Each number is 128 + 32 x the weight over its row's rms, rounded and kept within 0 to 255. Layers, rows and columns count from 0. The size above them is the row's rms in percent of the matrix's.

# layer 4 MLP up, 704x256, rms 0.0857, rows 460-494, columns 192-255
size [101 106  95  67  93  97  92 103 101  99 109 101 116  84  92 100 101  97 102  91 113  98  93  88 100 104 102 103 100  97 103 100  94 106 101]
[[106 143 131 132 194 148 125  67 110 139 106 123  95 100 100  90 130 127 180 109  99 125 132 116 108 108 115 189 146  93 169 202 154  41 118 127 134  95 157 103 143 159 117  77 150 119 169 125 139  90 147 102 105  91 145  90 100 121 113 127 164 112 123 105]
 [160 126 135 125 166 131 133  73 153 193 146 162 140 116 147 121 140  69 118 129  62 138 115  52 113 138 132 120 124 171  61  97 111 175  80 122 116  71 100 136 134 137 100 133 154  86  75 175 169 153 137  75  54  94 106 122  76 173 164 120 164 137 122 143]
 [202 129 185 143 160 122 132  79 145 117 133  82 143 123 123 138 136 184 137  99 122 161 125 109 147  99 126 187  94 123  70 126 103 112 160 144 109 164 158 155 168  93 166 127  88 108  53  67 139 176 149  95 129 130  97  99  82 154 131  98  65 131  92 173]
 [115 134  87 146 161 132 124 134 134 135  94 161 172  71 139 126  85 123 124 165 197 199 175 113 166 213 102 161 116 139  71 143  65 136 124 166 110 104 137 160 190 115 164 196 116 136  70 173 174 123 104 139 105 128 146  88 143 147 117 126 154 177 188 148]
 [117 196 138 129 103 155 185 158 154 205 140 111  81 111 135  87  57 131  85 152 163 115  52 110 140 119  77 138 175 118 101 119 186 162  85  94 143 146 207 140  79 168 140  92  91 106 101 111 125 120  86 150 158 160  83 155 127 136 173 105 146 162 126 194]
 [ 70  69  65  80 111  29 150 124  78  97  86 149 118 158 197 139 144 157 151 114 125 121 120 153 157 166 146 122  89 127 144 119 119 187 137  97 132 178 133 148  94  95 127 130 132 142  57 129 114 138 106 131 146 127  95 179 111  81 156 153  82 173 161 207]
 [122  97  98 132  92  93 125  31 102 120 148 108 109  99 144 146 158 126 119 147 129 127 114 102  94 135 151 159 123  65  74  83 155 105 114 222 132 170  99 158 136 106 169 105 129  99 119 186 129 162  89 171 123 152  60  93 126  85  72 169 101 116 122 102]
 [104 152 115 108 140  96 139 177 155 138 109 123 110 160 105 114 139 155 125  49 188 142 137 156 158  95 141  96 111 104  97 144 170 118 169  96 137 168 116 118 118  90 120 142 147 103  60 112 138  52  73  91 123 151 137  90 138 120 135 138 151 165 137 112]
 [150 105 158  94 177 142  85 147 134 126 135 111 125 123 143 110 146 154 132 172 163 202 171 117  78  67 154 130 186  99 180  63 150 110 123  90 188  97 143 178 148 145 151 130 108 131 139 101 109 150 121 140 137 140 162 138 142  95 140 104 150 148 127 193]
 [212 176 137  95  96 103 134 171  90 136 113 148 147  75 130  73 115 114 129 176 110 140 151 107 121 175 117 126 101 134  79 117  88 183 103 175 159 131 148  89 109 126 130 113 128 112 126 150 135 107 117  98 147 164 146  97 120 116 137  94  67  77 114 134]
 [108 132 159 113 170 123 129 176 175 141 130 142 115 166 168 116 118  73 152 106  87 140 168 125 175 130 114 102 130 132 163  95 134 130 156 103 113 132 146 103 197 123 162 117 133  79 119  89 102 166 125 113  75 122  96 130 139 148 103 120 133 103 103  60]
 [ 86 135 127  94 113  94 162 131 131  94 104 107 120  85  90 135 146 170  99 121 119 118 102 104 133 130 111 109 140 142 140 105 120 136 111 146 105 176 172 184 132 165  52  75 126 156 117 163 158 108 127 154 149 144  98 153 166 114  74 132 129 114 106 126]
 [ 83 157 137 101  96 139 122 211 164 105 127 202 115 177 116 110 130 138 120 186 135 145 112 183 101 146 129  59 115 122 123 116 119  91 142 172  94  84 101 118 148 140 163 112 156 120 152 123 116 104 166 106 123 119 167 123  99 111 186 136 127 216  59 112]
 [132 150 104 159 119 112 114 128 101 149 116 147 126 111 107  94 104 110 134  61 112 123 107  78 133 154 163 108 232 102 135 184 165  94  97 166 114 123 145 131  96 120 138 162 111  93 121 157 140 115 135  58 136 147  98 128 164 122 107 223 111 157 116 109]
 [ 96 156 169 155  87 163 136 111  98 110 150 140  94  95  79 121 116  81 114 167  87 168 202 137 153 128  81  87 152 109 100  96 115 108 180  96 187 139 183 122 135  71 147 111 128  90 103 176 164 132  67 125 144 135  99  90  82 162  85 148 164 117 156 100]
 [122  89  76 134 105 159  69 223 179 102 104 120 110 139 152 165 185 114 140 173 121 111  70 131 200  82 185 138  75 130 119 154 146 160 142 103 154 117 145 134 154 128 169  92 110  71 130  94  83 106 107 140 146  94 138 153 166 139 191 151 155 150 148 161]
 [138 156 143 188 110  91 121 139 202  73 154  96 118 135 153 143 146 158 182 144 190 131 140 136 126 180 159 108 147 190 124 170 143 133 123 116 155 183 156 111 174 109 144 178 152 179 162 109 128 137  90 120 129 124  57 136  82 144 171  73 114 127 143 171]
 [111  97 138  99 131 157 130 118  89 154 176 134  59 131 129 134 140 109 130 126 171 116  93 102 136 178 163 181 184 139 179 158 108 154  61 148 132 107 139 138 115 152 108  82 117 168 146 125 123 162 151 132 138  43 181  85 171  89 142  90  82 133 180 119]
 [ 59 127 159 141  42 112  87  86  60 144 136 156 122 152 127 187  94 137 108 147 154  97 143 152  88 136 152 143 160 121  96 122 114 144 136 234 160 130 120  98 127 143 121 115 131 125 161 110 189 209 131 108 110 156 111 108 171 187  64 184 123 131 168 111]
 [168 194 131 134 158 159 161 144 149  99 155 168 146 167 143 187  89 164 158 154 177 106 133  88 175 135 199 117 111 104 108 141 151 175 153 135 135 102 122 138 150 116 129 120 132 119 170 155  75 111 195 161 110  88 130 118  87 205 114 114 189 141 173 159]
 [120 141 156 134 136 188 104 139  77 117 106  91 213 152 103 132 199 149 119 130 153  92 124 168 131  82 157 144 160 155  92 138 103 138 136 176 107 100 130 153  53 121 129 128 115  88 124 117 132 142  92 197  80 202 101 111 156 141 120  55  80 148 146 140]
 [ 78 115 169 120  75 145 101 111  72 126 118  49  84 162  92  58  95  82 145  71 128 167 196 178 181 147 148 119 154 194 104 103 117 110 136 124 143 165 227 133 141 110 126 126 118 117 112  80 145 131 149 170 162 122 188 108  84 204  91 162 173 136 123  77]
 [112 150 128 150 158 138 142  91  89 120 144 118 106 141 156  92 151 137 107 173 120 157 159 136 172 151  99 111  69  99 130 151  84 185 144  96 131 135 159 163 166 130 119  89 139 148 123 123  72 128 122 177 134 135 108 118 129 166 111  70 127 132 121  75]
 [179 110  30 123 133 199 134 147 170  84 104  65 126  97 133 129 129  72 203 123 159 126 139 139 141 117 221 158 103 104 121 141 103 103 129  92  69  77 124 126  93 115 138 142  58 122 133 153 101 148 160  93 122 187 177 152  98  94 144  47 100 196 171 182]
 [152 129 123 139  96 154 252 100 130 122 190 147  91 131  71 120 125 111 110 137 132 125 171 172 189 167 130 136 115  47 143 144 134 180 154  89  84  77 125 146 121 110 165 163 105 118 178 100  93  85 120 144 118 132 121 126 164 101  80 134  43 137 133 110]
 [124 176 167 111  78 101 178 123  98 142 186 158 136 138  96 129 121  90 129 130 114 131 192 151 237 122  53 184 181 136 146 173  85 123  93 137  86 183 129 131 143 133 171 112 117 114 116 178 153 165 114 164 168 109 150 171 123 123 149 137 127 136  94  90]
 [127  82  86 146 109 138 146 171 118 125 150 186 168 198 146  64 154 169 140 129 140 140  58 197 134 123 125 140 133 177  64 128 107  84 163 124 123 196 126 115 141 179 101 188 122 148 146 187 120  80 119 101 137 109  73 150 155 185 122 128 107 151 159 174]
 [128 151  86 137  80 138 154 152 124  79 171 188 112 174 147 172 169 108  94 111 167 151 159 152  63 120  86 101 100 147 135 155  90 169 123 150 111 141 187  97 126 125 124  94  82 112 116 156 137 146 127  74  83 157  70  86 124  99  59  60 155 131  69 100]
 [ 69 138 160 131 120 115 157 137 135 110 101 155  78  68 126 102  78 106 158  78  48 124 145 133 128 140  73 134 139 104 143 138 155 119 117 114 158 138 179 109 121  80 135 161 170 140 156 147 134  84 152  87 104  81 143 171 136 185 108 154 102 164 133 120]
 [158 125 121  89 183  98 180  76 123 180  95 123 135 118 135  91 132 126  62  91 154  66 125 142 122  95   1 104 160 160 119 120  93 127  81  84 126 145 148 125 140 133 125 173 121 117 118  84 115 102 131 140 125 168 115 144 122 158 152  56 113 103 111 128]
 [149 157 157 118 127 117  89 140 110 102  37 143 165 157 168 103 188 127 166 148 131 147  79 170  29 174  87 104 128 207 158 198 150 111 163 120  67 105 121 140 138 142 113 153 184  86 119  96 160 120 116 140 117 109 134  93 187 155 124 132 105 119 153 179]
 [138 150 177 157 141  93 128 133 171 139 124  95 110 120 108 164 114 120 182  98 125 190 135 165 142 107  92 167 156 145 173 104 169 147 120  64 129 129 133 146 168  97 174  86 153 103 152  71 178 128 139 173 118  94 114 119 168 121 134 166  72  92  62 101]
 [ 90 127 123 161 153 120 153 169 128  90 101 110 132 150 183  99  96 173 110  99 114 152 133  63  99 173 133 116 136 151 126 160 110  68 128 117 112 150 139 124 104 177 103  85 154 106 125  92 136 188 112 104 152  85 141 171 118 177 154 131 125  74 156 139]
 [118  97 189  94 133 126 188 115 118 116 105 107 119 153 154  77  95 122  83 143 135 132 148  94 178 156 135 118 100 162  57 130 139  76 208 146 102  96 121  85 146 137 115 152 130 129 108 141 124  88 122 123 125 168 128  87 119 187 108  82 158 128 164 149]
 [120 141 148 124  55  53  84 127 143  78 136 131 194 178  82 116 111 106 148 109 119  75 104 125 130 112 156 156 155 108 159 134 144  91 156 152  97  97  89 189  91 143 151 153 122 140 152 156 132 217  79 127 124 154 140  69 143 155 137 113 143 132 107 140]]
# layer 4 MLP down (transposed), 704x256, rms 0.246, rows 460-494, columns 192-255
size [101 106  90  72  90 105  87  95 100  99 109  95 112  94  95 101  98 100 101  95 106 103  93  89 100 109 101  99 105  99 104 101  93 112 117]
[[137 182 150  90 134 156  97 128 105 172 162 110 144 104 134 144  97 132 147 115 122 151 166 160 125 157 119  98 182 143  79 129 173 183 115 122 152 157 100  71 158 129 170 132 161 130 160 162 114 179 120 163 180 147 133 129 142  93 217 102 134 129 180 183]
 [ 90 147 145 132 146 115  84 166 139 128 137 142 107 129 133 110 138 116 133  76 118 143 146 129 107 127 115 143 148 147  98 116 162 111 102 153 166  55 146 163  53 162 129 128 111  88 127 154  98  80 107 102 124 151 154 169 144 125 170 177 165 131 141 113]
 [110  82 183 108 147 103 139  73  81 116 171 101 112 127 210 179 109  93  99 105 133 150 130 114 125 150  57  81 127 153 177 154  65 147  85 151 121  94 153 146 153 109 132 118 121  96 126 171  82 105 148 138  99 119 159 139 154 157 127 155 143  87  93 133]
 [130  70 132 139 149 125 145 118  97 172 180 135 125 129  78 143 126 139  89 143 142 104 138  98 154  82 100 152 132 132 208 165 139 182  50 127 163 118 124 111 163 101 160 125  46 168 102  89 167  94 139  77 102 158 109  95 103  79 108 133 140 135  91  91]
 [163 179 166 102  95 121 104 145 133 153 123  93 120 133 190  61 102 115 134 185 137 111 109 107 102 189 145 105 171 136 100 156 115 177 178 131 152 125 231 177 137 144 134 134 167 193 123  66 184 137 108 110 134  99  89 169 141 178 206  86 169  91 120 135]
 [128 154 127 110 175 104 121 123 186 101 107 142  61 141 185  80 137 116 180 117 130 184 106 200  88  94 131 138  97 159 164 169 157 144 133 132 175  74  97 102 143 177  91 145 175 132 127 173 155 107  88 108 117 151 133 142 141 149 115 187 149 124 133 107]
 [153  79  92  85 143 131 107  82  82 131 107 168 102 123 167  77 137 100 170 164 186 119 141 150 110  97 124  98 139 123 114 156 182 128 169 126 102 141 124 122 133  96 125 132 114 165  91 136 116 126  96 113 148 197 134 156 138  73 124 117 149  96 116 122]
 [ 80 222 107 223 156 169  68 133  95  95 114 117 106 179  81 112 123  96  92 153 121 115 120  60 118 144 221 128 138 131 121 172 143 103 161  96  71  99 203 135  77 140 163 107 161  71  99  98 120 123 123 107  98 145 125 111 118 125 140 114 141 124 188 135]
 [112 127  72  99 155 215 121 149 112 162 102 122  61 104 137 113 125 130 117 116 148 155 133 151 164  61 182  93 118 124 123 117 110 134 140 151 144 142 156 175 107  92 134 112 172 159 166 103 104 141  91  94  65 106  79 133  91 112  82 113 169 122 137 153]
 [130  10 173  94 125 124 166  87 104 121 115 128 154  90 148 150 100 118 148 124 102 124 138 113 143 111 119  88 117 126 172 144 154 132  94  69 175 212 153 225 129 159 187  78 131 173 128 134 148 111 152 120  80 142 112 158 139  92 134 139 132 140 161 188]
 [165 156 115 144 158  90 122  90 152 174 196 127 178 102 105  99 161 123 147  81 102  73 174 182 126 146  97 160 154 144 129 142  47 149  82 150  75 168 140 115 158 119 172 120  61 116 143 105 142  81  80 104  76 119 149 140 144 177 127 161 141 148 165 130]
 [114 148 121 147 107 136 138 176 118 125  80  70 137 171 167 134 155 109 101 132  83 131  96 118 107 107 166 120 224 156 160 115 146  83 142 129 139 101 157 163 135 130 161 145  53 144  82 129 142 126 120 132 109 137 128 115 130 162 124 176 167 132  98 137]
 [109 100 170 132 120  88 129 123 123 100 170  84 146 128 117 133 123  94 122  65  77 101  89  87 160 187 162 172  80 112 151 161 139 171  84 141 161 150 120 142 137 132 164  49 117 153 142 147 132 162 163 135  99 210 105 116 127 140 100 121 199 177 137 136]
 [132 110 164 150  98 129 104 106 110 119  73 148 152 134 158 128 124 152 128 116 106 111 153 135 114 135 152  81 192 145 102 133  87 213 129 143 121 183 161 126  88 142 138 192  78 174 151 104 164  87 159  95 151 163 124 131  91 172 113 151  94 158 119 106]
 [124 123 134 119 149 118  93 132 131  96 142 155 131 163 117 137 116  76  56 141  97  94 166 107 138 150 121  96 142 156 135 134 171 141  97 134 135 155  87  80 177  82 151  97  80 101 112 118 101  95 137 141 151 175 125  98 162 221 105 163 128 171 164 136]
 [159 115 140 110 181  98 111 114 162 181 116 111 180 140 115 119 146 189  97 121 132  82 105 153  98  77 146 129 160 183 129 128 126 165 133 124 120 126 140 169 170 122 102 150 127 187 148 132 176 146 139 179 105  58  98 132  98 163 101 131 140 101  90 119]
 [120  91  68 118 100 115 141 109 108 163 112 151 114 150 157 136  46 130 115 138  57 138 209 119 100  83 175 107 185 153 132  95 132 140 166 124 120 134 139  53 138 117 145 108 133 114 139 150  71  67 153 140 134  71 111  83 135 147 170 152 105  88  83 108]
 [176 129 107 121 149 127 189 174  73 149 137 137 132 120 162 107 147  80  99 130 129 144 166  52 156 133 109 183 110 192  82 111 199 177  98 103 122 135 121 116 172 144 170 139 100 149 153  84 170 123 113 138 112 117  83 148 161  95 133  93 163 164 137 163]
 [ 90 141 152 133 111 121 115 104 159  55 151 114 134  94 128 108 119 117 134 162 174 176  93 109 115 106 132 169 127 138 114 103 122 157  76 137  88  84  41 144 190  77 101  36  89 133 140 158  81 124 115 122 131 176 186 146 167  94 147 146 101 153 151 142]
 [159  65 160 172  88 114  93 122  69 117 137 130 141 168 130  43 111 160  73  81 106 181  81 151 168  98 141 151  99 119 103 105 136  55 163  50 106 197 160 164 104 119 175 117 188 128 128 123 149 159  80 115 138 117 125 163 168 146 135 152 104 116 109 145]
 [129 141  74 122 173 125 119  76  93 176 141 111 192  62 152 166  97 159 128 171  97 111 118 198 118  96 140 127 131 110 116 138 118 127 139 103 100  41 148 152 139 132 180 126  88 143 114 123 129 141 226 120  84 125 122 186 102 178 105 103 109 147 135 201]
 [129 155 128 169  84 126 146 125  76  67 128 166 137 118 156  96  95 155 137 139  95 142 158 128 199 139 145 124 142 136 128 185 125 123 170 192 139 129 101  78 110 120 140 142 169 149 154  59 162 123 159 109 130  60 161 129 128 152 158 119 107 104 128 159]
 [ 63 158 163  89 112 150 110 197  62 174  98 133 116 146  85 105 111  83  95 152 153 128  28  88 123  68 143 121 166 109 127 130 186 102 118  84 174 133  98 114 148 117 130 122 181 191 121 111 144 101 128  46 130 131 148 113  89 149 149 126 123 154 132 134]
 [138 113 105 170 106 102 144 123  86 128 127 131 165  88 153  93 103 153  80 118 163 113 135 128 116 197 139 111 135  85 147 145 107 145  87 124 145 130 119 203 116 132 175 138 140 114 169 114 223 168 112 152 143 143 158 128  86 143 137 140 127 136 144 111]
 [146 114 138 109 160 202 138 116 160 125 115  92 169 195 197 142 125  71 173 175 118 163  93  62 132 124 145 141 118 142 118 130 102  84 132 141 113 158 137 181  65  80  92 144  10 124 134 133 123 138 141 115 179 119 179 139  98 118 101 150 122 128 116 144]
 [160 120 129 127 109 119  97 138 146 104 129 129 138  71 157 139 150 126 132 122 127 145 174 125 114 173  72 169 125 168 166 137 163 115  99 154 112 118 119  48 129 150 113 162  91 147 140 225 137 123  95 147 166 168 145 110 149 160 103 159  93 130 125 123]
 [103 168 120 107 129 153 155 176 127  78 116 144 121 128 105 130 105 144 128 105  74  88 125 107 117 108 136 118 191 135 137 136 156 111 147  58 156  92  97  97 136  93 154 136 145 126  90 164 128 181 131 120 111 194  77 153 122  64 128 134 123 119 143 104]
 [150 140 194 160  94  99  76 105 170  82 105 114 109 208  96 151 165 134 151 136 148 103 140 100 177 128 101 157  54 104 108  97  74 131  89  71 120 154 128 100 104 120 103 119 139 129 102 119  92  90 127 100 158 113 143 157 122 138 155 128 115 168 103 112]
 [116 103 139 161  85 102 112  57 109  86 149 114 119 161  60 112  96 105 119  92 117 107 126 125 132 139 127 171 140 160 153  87 131 144 108 163 130 110 120 125 118 166 150 141 181  73 161 149 126 178 143  99 103  58 150 142 154 151 101 113 163  91 126 127]
 [113 157 121 174  60  90 101 135 149 121 102 154 165 106 115  74  94 158 111 111 170 131 100 134  85 154 199  78 142  96 119 141 147 112 159 143 130 150  93 142 168  90 137 170 180 190 119 140 123 141  86 157  95 131 143 112 162 125  90 168 120  77 144 120]
 [138  93 183 146 110 129 129  93 135 103 202  89 186 196 101 152 174 171 141 150 108 117 125 187  81 158 138  96 134 120 118 131 132 112 152 175 117 186 156 152 120 132 144 114   0 122 126 160 167 134 176 139 114 109  87  86 127 117 118  91 109 131  99 112]
 [168 132 175 133 148 112 132 147  93 131 153  78  93  77 139  65 178  98 159 121  96 146 148 164 182 193 101  78 175 148 148 156 157 148 138 115 112 133 176 106 125 155 111  94 163 145 134 158 142 189 110 184 155 186 121  71 121  83 112 146 150 167 137  74]
 [147 167 113 180  92 120 173 136 144 108 135  89 166 165 180 138 175 149 148 145  41 123 116 155 138 150 141 134 195 118 120 118 100 141  54 152 102  76 117 119  89  73 121 118 222  93 106 117 129 134 146 117 176 168 107  65 166 166 133 136 129 109 147  99]
 [115 160 155 147 138  92 112 120  99  63 198 100 134 186 101 132 160 101  99 111 130 122 170 105 146 168 130 180 126 100  91 120 113 107 139 112  58 105  65 163 118 143 105 155  85 122 135  99 113 159 128 151 121  95 146 159 152  90 106 133 134 111 131 141]
 [176 177  88 122  91 152 157 135 134 111 165 153 183 154 138 106  86 136 114 131 152 119 137  94 127 163  99 132 139 169 148 125 146 141 145  90 145 170 152 131 111 136 170 140   0 117 148 169 137 148 138 169  28  85 131 124 168 134 129 121 146 160 143 145]]
# layer 4 MLP gate, 704x256, rms 0.0869, rows 461-495, columns 192-255
size [106  94  69  88  93  90 103  98 101 104  94 116  81  97 102  98  99 102  88 108  97  93  88  95 112  99 104  99  94 104 100  91 111 101 100]
[[121  97 110 125  85 158  85 136 120 122 178 222  91  90 141  85  82 104 106 158 105  53 112  67  78 120  81 158  86 145 100 143 122 163  65 149 118 174 108 154 187  93 112 140 179 101 111 132 165 120 113 133  81  98  98 115  75 138 129  97 189 195 129 144]
 [115 135 163 108 148 121 139  65 115 155 135 178  99 150 141 162 109 108 105 125  87 112 108 139 136 153 109 116 196 143 148 156  92 138  99 100 136 156 146 120 124 108 214  50 139 157 109  95 173 119 175 180 109 100 124 160 153 105  74 155 204  87 159 102]
 [125 157  95 144 141 126 148 136 130 142 113 159 130  83 153 162  75 134 120 148 177 149 129 129 139 152 145 150  98 136  90 135  93 159 165 135  95 133 112 141 172 179  93 114 101 123  77 121 109  74 154 118 131 105 159  88 214 135  89  62 158 149 114 188]
 [128 169  45 170 146  84  75 129 133 130 134 199 132 118 133 155 101 169 186 126 132 137 158 155 119 134 164  91 102 146 106 200 135  93 163 160  80 141  77  93 115 116 164 186 119 120 124 123 114 144 132  64 109 183 141 121 134  83  80 100 139 145 116 118]
 [149 175 108 107 128  81 133 157  81 157 120 127 145 116 177 142 136 165  73  86 135  78 141 123 103 159 121  97 107 146 144 115 140 149 127  64 117 169 126 119 111  97 146 109 142 114 125 149 163  94 106  76 152 119  89 178  90 136 155 110 166 159 206 228]
 [187 104 185 122  84 111 173 141 101 109 122  90 135 131 137 107 153 134 159 153 127 118 177 162 200 137 144 134 133 130 219 120 149 116 115  98 103 143 110 162  87 157 164  62 178 165  95 142 114  91 148 166 113  70 167 128 157 125 113 143 108  89 118 142]
 [ 85 148 179 127  98 127 142 141 167 108  91 133 154 171 143  78  97 153 185 134 100 148 125 149 189 111 107 170 141 115 130  74 133 173  82 149 149 146 207  96  76 124 107  53 118 147 161 180  82 193 156 118 125  87 103 160  95 154  90 165 153 144 161  95]
 [104 151 123 160 119 142 164  92 181 125 111 114 124 181  86 128 150 133 130  78 120 105 124 140 167 114 106 122  27 123  80 194 179  99 110 126 167 145  91 143 146  42 130 184 127 120 120 136 169 167 135 168 127  73 227 137 122 182 125 142 135 139 158  57]
 [105  81 138 130 182 154 177 124 162 130 159  88 100 173 105 152 115 169 171 131 131 137 113 121 136 160 149 104  70  71 119 127 105  86 125 118 115 119 141 151  44 128 150  98 138 129 110 139 122 113 149 152  69  96 116 158 113 183  81 165 169 184 133 163]
 [138  89 134 126 110 106 102 128 128 148 105 122 127 136 162 164 105 164 132 140 101 152 120 137 134 155 126 106 147 100  79 127 168  72 115 117 117 153 134 165 135 105 198 110 161 103 130 154 119 179 162 166  85  94 201 139 151 136 138 198 188 130 179 111]
 [131  96  67 111 177 156  58  86 161 138  97 123 148  86  90 139  90  94 181 140 165 123 203 212  37 183 137 143 152 106 183 129 128 116 118 115 142 133 114 130 125  84 157 103 147 133 133  93 147 160 163 131  98 127 154 101 146 165 208 136  77 114 127 126]
 [153 138 119  78 127 111  79 156 139 110 130 106 113 163  95 169 130 117 157  69 104 133 116  96 114 116  94 104 129 150 184 107 108 147 121 151  86 109  58 160  79 193 185 121 118 143 144  95 146  55 140 132 151  78  59 110 120 112 161 202 116  87 135 132]
 [155 159 131 151 140 118 150 138 162 116 142 165  93 105 119 136  96 163 114 121  77 124  99 104 143 174 181  95 220 138 152 140 157  80 136 186 178 156 194 142  93 102 142 175  91 105 167 108 134  82 131 117 144 157  83 135 107 153  74 196 151 137 108 153]
 [119 111 136 135 114  66 192 131  94 134 166 119  66 143 106 143 124  73 150 181 105 122 124 100 166  99 119 135 131 112 120 141 205 129 149 121 140 178 152 111 159 127 171 136 153 170  69  72 158 136 141 136 117 153 113 116  85 186  38 116 156 139  86 104]
 [121 142 118 107  88 116  58 139  96 122 171 127  95 119 229 194 136  71  73 133 103 141 138  76 104 187 142  89 116  88 116 120 139 132 126 161 138 157  94 109 136  98 117 175 140 195 113 164 100 168  95 161 116 149 145 102  75  82 157 161 203 139  58 148]
 [ 90 118 108 143 107 172  96 112 136 127 144 169 149 119 158 120 144 115 110 194  81 128 118 129 161 137 141 130 108 145 126 108 126 181 114 141 108 112 109  35  62 143 147 125  87 138 173 133 100 138 135  71 142 100 185 107  93 176  86 205  95 114 201 134]
 [136 109 125 193  92  80 102  86 106 133 108  79 102 118 130  82 135 194 183 158 194 127  92 122 135 124 148 126 111 138 103  98 134  84  53 166  82 137 113 130 147  97 137 133 123 119 112 177 142 152 114 140 110 154 134 119 164  74 158 156 117 143 138 140]
 [136  69 147 123 105 142  88 111 102 148 128 158  41 129 109 111 157  85 136 119 112 124 107 124 112 137 103 146 148 139  90 134 133 101 131 151 143 126 157  99 159 100  78  56  97 146  66  84 160 161 133 172 181 191 145 131 139 177 121 183 171 148 112 116]
 [ 65  76 134  89 129 117  72  89 147 133 139 124 122 137 104  87 189 107 126  86 120  82 125 156  85 124  76 114 138 116 114 109 124 155 115 142 143 145 136 138 157 113 106  68 117 182 133 155 177  84 103 116 147 155  75 155 121  98 127 147 167 111  77 121]
 [100 107 158 108 138 153 146 135  80 119 110 148 199  67 163 127 175  82 125  82 120 109 128 135 121  83 131 167 132 165 117 180 114 129 149 188 137 185 125 204 119 107 132 108  84 146 184 154  79 127 127 101 136 104 167 105 131 118 157  62 138 124 136  78]
 [205 137 129 175 131 109 112 105 196 132 160 189 149 103  66 148 108 179 113  94 136 153 139 160 133 135 103 105 124 131 100  78  70 139 125 161 106 171  86 179 134 116 163 160 129  78  90 138 167  89  64 112 116 131 150  79 159 123  50 131  83 107 113 124]
 [169 138 158 185 124 106 100 174 112 116 143 137  81 131  85 132 177 132 137 138 141 159  94  72  86  82 181 157 157 126 116  82 137 137 160  95 142 120 127 108  84 138 134 180 119  37  82  90 151 146 106  95 136 107 123  92 165 118 183 138 119 129 109 167]
 [161 138 124  72 170 142 103  77 109  86 158 102  79  93 148 120 167 131  78 103  79 175 105  96 168 156 124 149 110 153 118 153  72 171 164 163 127  69 189 147 111 152 102 112 140 132 141 133 105 119  92  91  97 112  96 133 155  93 157 147 137  72 122 155]
 [117 117 133 143  98 110 143  79 134 104 141 102 111 117  54 127 136  91 113 113  78  67 161 165 128 117 143 131 140 107 129 147 119 140 119 107 121 153 135 155  88 108 133 120 128 128 150 132 127 121 165 158 111 166 111 209 172  99 109  96  69 123 122 114]
 [129 103 178 118 114 117  91  67 155 140 106 176 107 127 152 141 150 163 112 121 164 138  90  86 176 125 171 140 210 106  76 158 151 160 129  70  52  94 147 118 123 111 137 125 123 137 112 149 105 166 119  95 138 198 129  97 108 168 126 148 158 130 153 179]
 [111 144 152 116 102 149 100 129 122 125 143 105  77 134  86 133 101 152 134 105 136 101 102 164 131 120 134  99 170 181 100 178  98  83 121  75 165 141  97 103 108 115 100 162 123 110  91 105 151 153 130 162 121 127 115 195 202 115 166  82 100 143 148 173]
 [116 119 113 132 125 160 166 128  80  91  60 162 128 135 138 181 160 199  54 141 130 124 129 160 126 116 137 106 144 157  50 192 120 138 192 117 174 150 167 108 108 118 139 111 126 153 103 159 108 166 141 130 134 156 154 112  84  98 119  82 105  82 173 101]
 [115 127 118  64 109 129 150 131 162  89 110 172 120 106 138  99  88 151 190 178 161 152 132 118  94 101  92 137  40 113 179  49 120 134 154 134 152  90 133 139 135 118 109  66 102 118 133 104 134 116  84 135 155 103 168 148 131 161 140 182  62 159 173 151]
 [159 189 152 102  83 175  87 210 216 105 114 138 167 115  82  81 124 118 131 126 120 151 124 137  98 117 186 124 113 153 195 145 127 161 145 158 111 138 127 111 179 128 167 113  93 158  98 181 161  94 157  97 108 100 142 137 186  94 143 162 162 115 106 128]
 [117  96 149 115  94 155  74 155 117  75  74 151 152 138 107 119 131 133  96 142 143 177 120 128 101 181 146 122  87 185 133 130 155 117  96  90 167 104  95 154 151 180  94 131 102 115 188 118 124 195 135  97 123  39 113 118 103  99  97 162 119 139 155 132]
 [142 192  73 118  80 179 183  56 110 111 176 130 128  83 151 173 102 123 109 130  78 129 124 135 125 143  92  83 109 115 164 113 145 165 135  67 128 110 109 132 121 121  76 109 135 166  88 122 118 112 137 141 113 170 167 101 114  91 156 118 128 127 136 138]
 [105 121  84  95 107 159 124 128  94 130 148 141 126 115 128  96  62 163  64 123 129  92 166 150 145 128 136 193 112 103 184 141 109  90 113 113 146 113  96 141 148 129 137  94 147 130 190 105  74 187  88 141 135 135 146  59  68 137 146 144 111 180  65 177]
 [ 78  97 113 168 175 102 185 143  80 137 106 160 153 112 174 136  73 129 154  96 135  62 158 132 100 151  87 126 198 198 110 101 120 118 116 142  68 161 152  99 119 146  58 165 136 162 151 105 195 115  24 167  96 210  60 114  62 102  98 140 151 127 166 142]
 [140 188 105 147  55  82 115  98 144 117 129 121 144 123  44 172 138 119 151 104 110 100  82 152 130 163 173 101 182 129 178 107 110 136 123 157 118 103 108 126 121 139 126 119 136 153 122 101  94 168 131 145  56 155 151  96 134  88  68  74 148 161 146 158]
 [168 125 105 155 190 130 172 146  63 108 101 147 125 119 140 101  76 212 207 113 131 103 123 144 107 127 123 128  66 125 147 152 167 127  92 168 132 122 107  85 133 108  78 107  93 163 116 168 113 124 121 126  94 144 128  83 100 153 151 166 161 178  73 151]]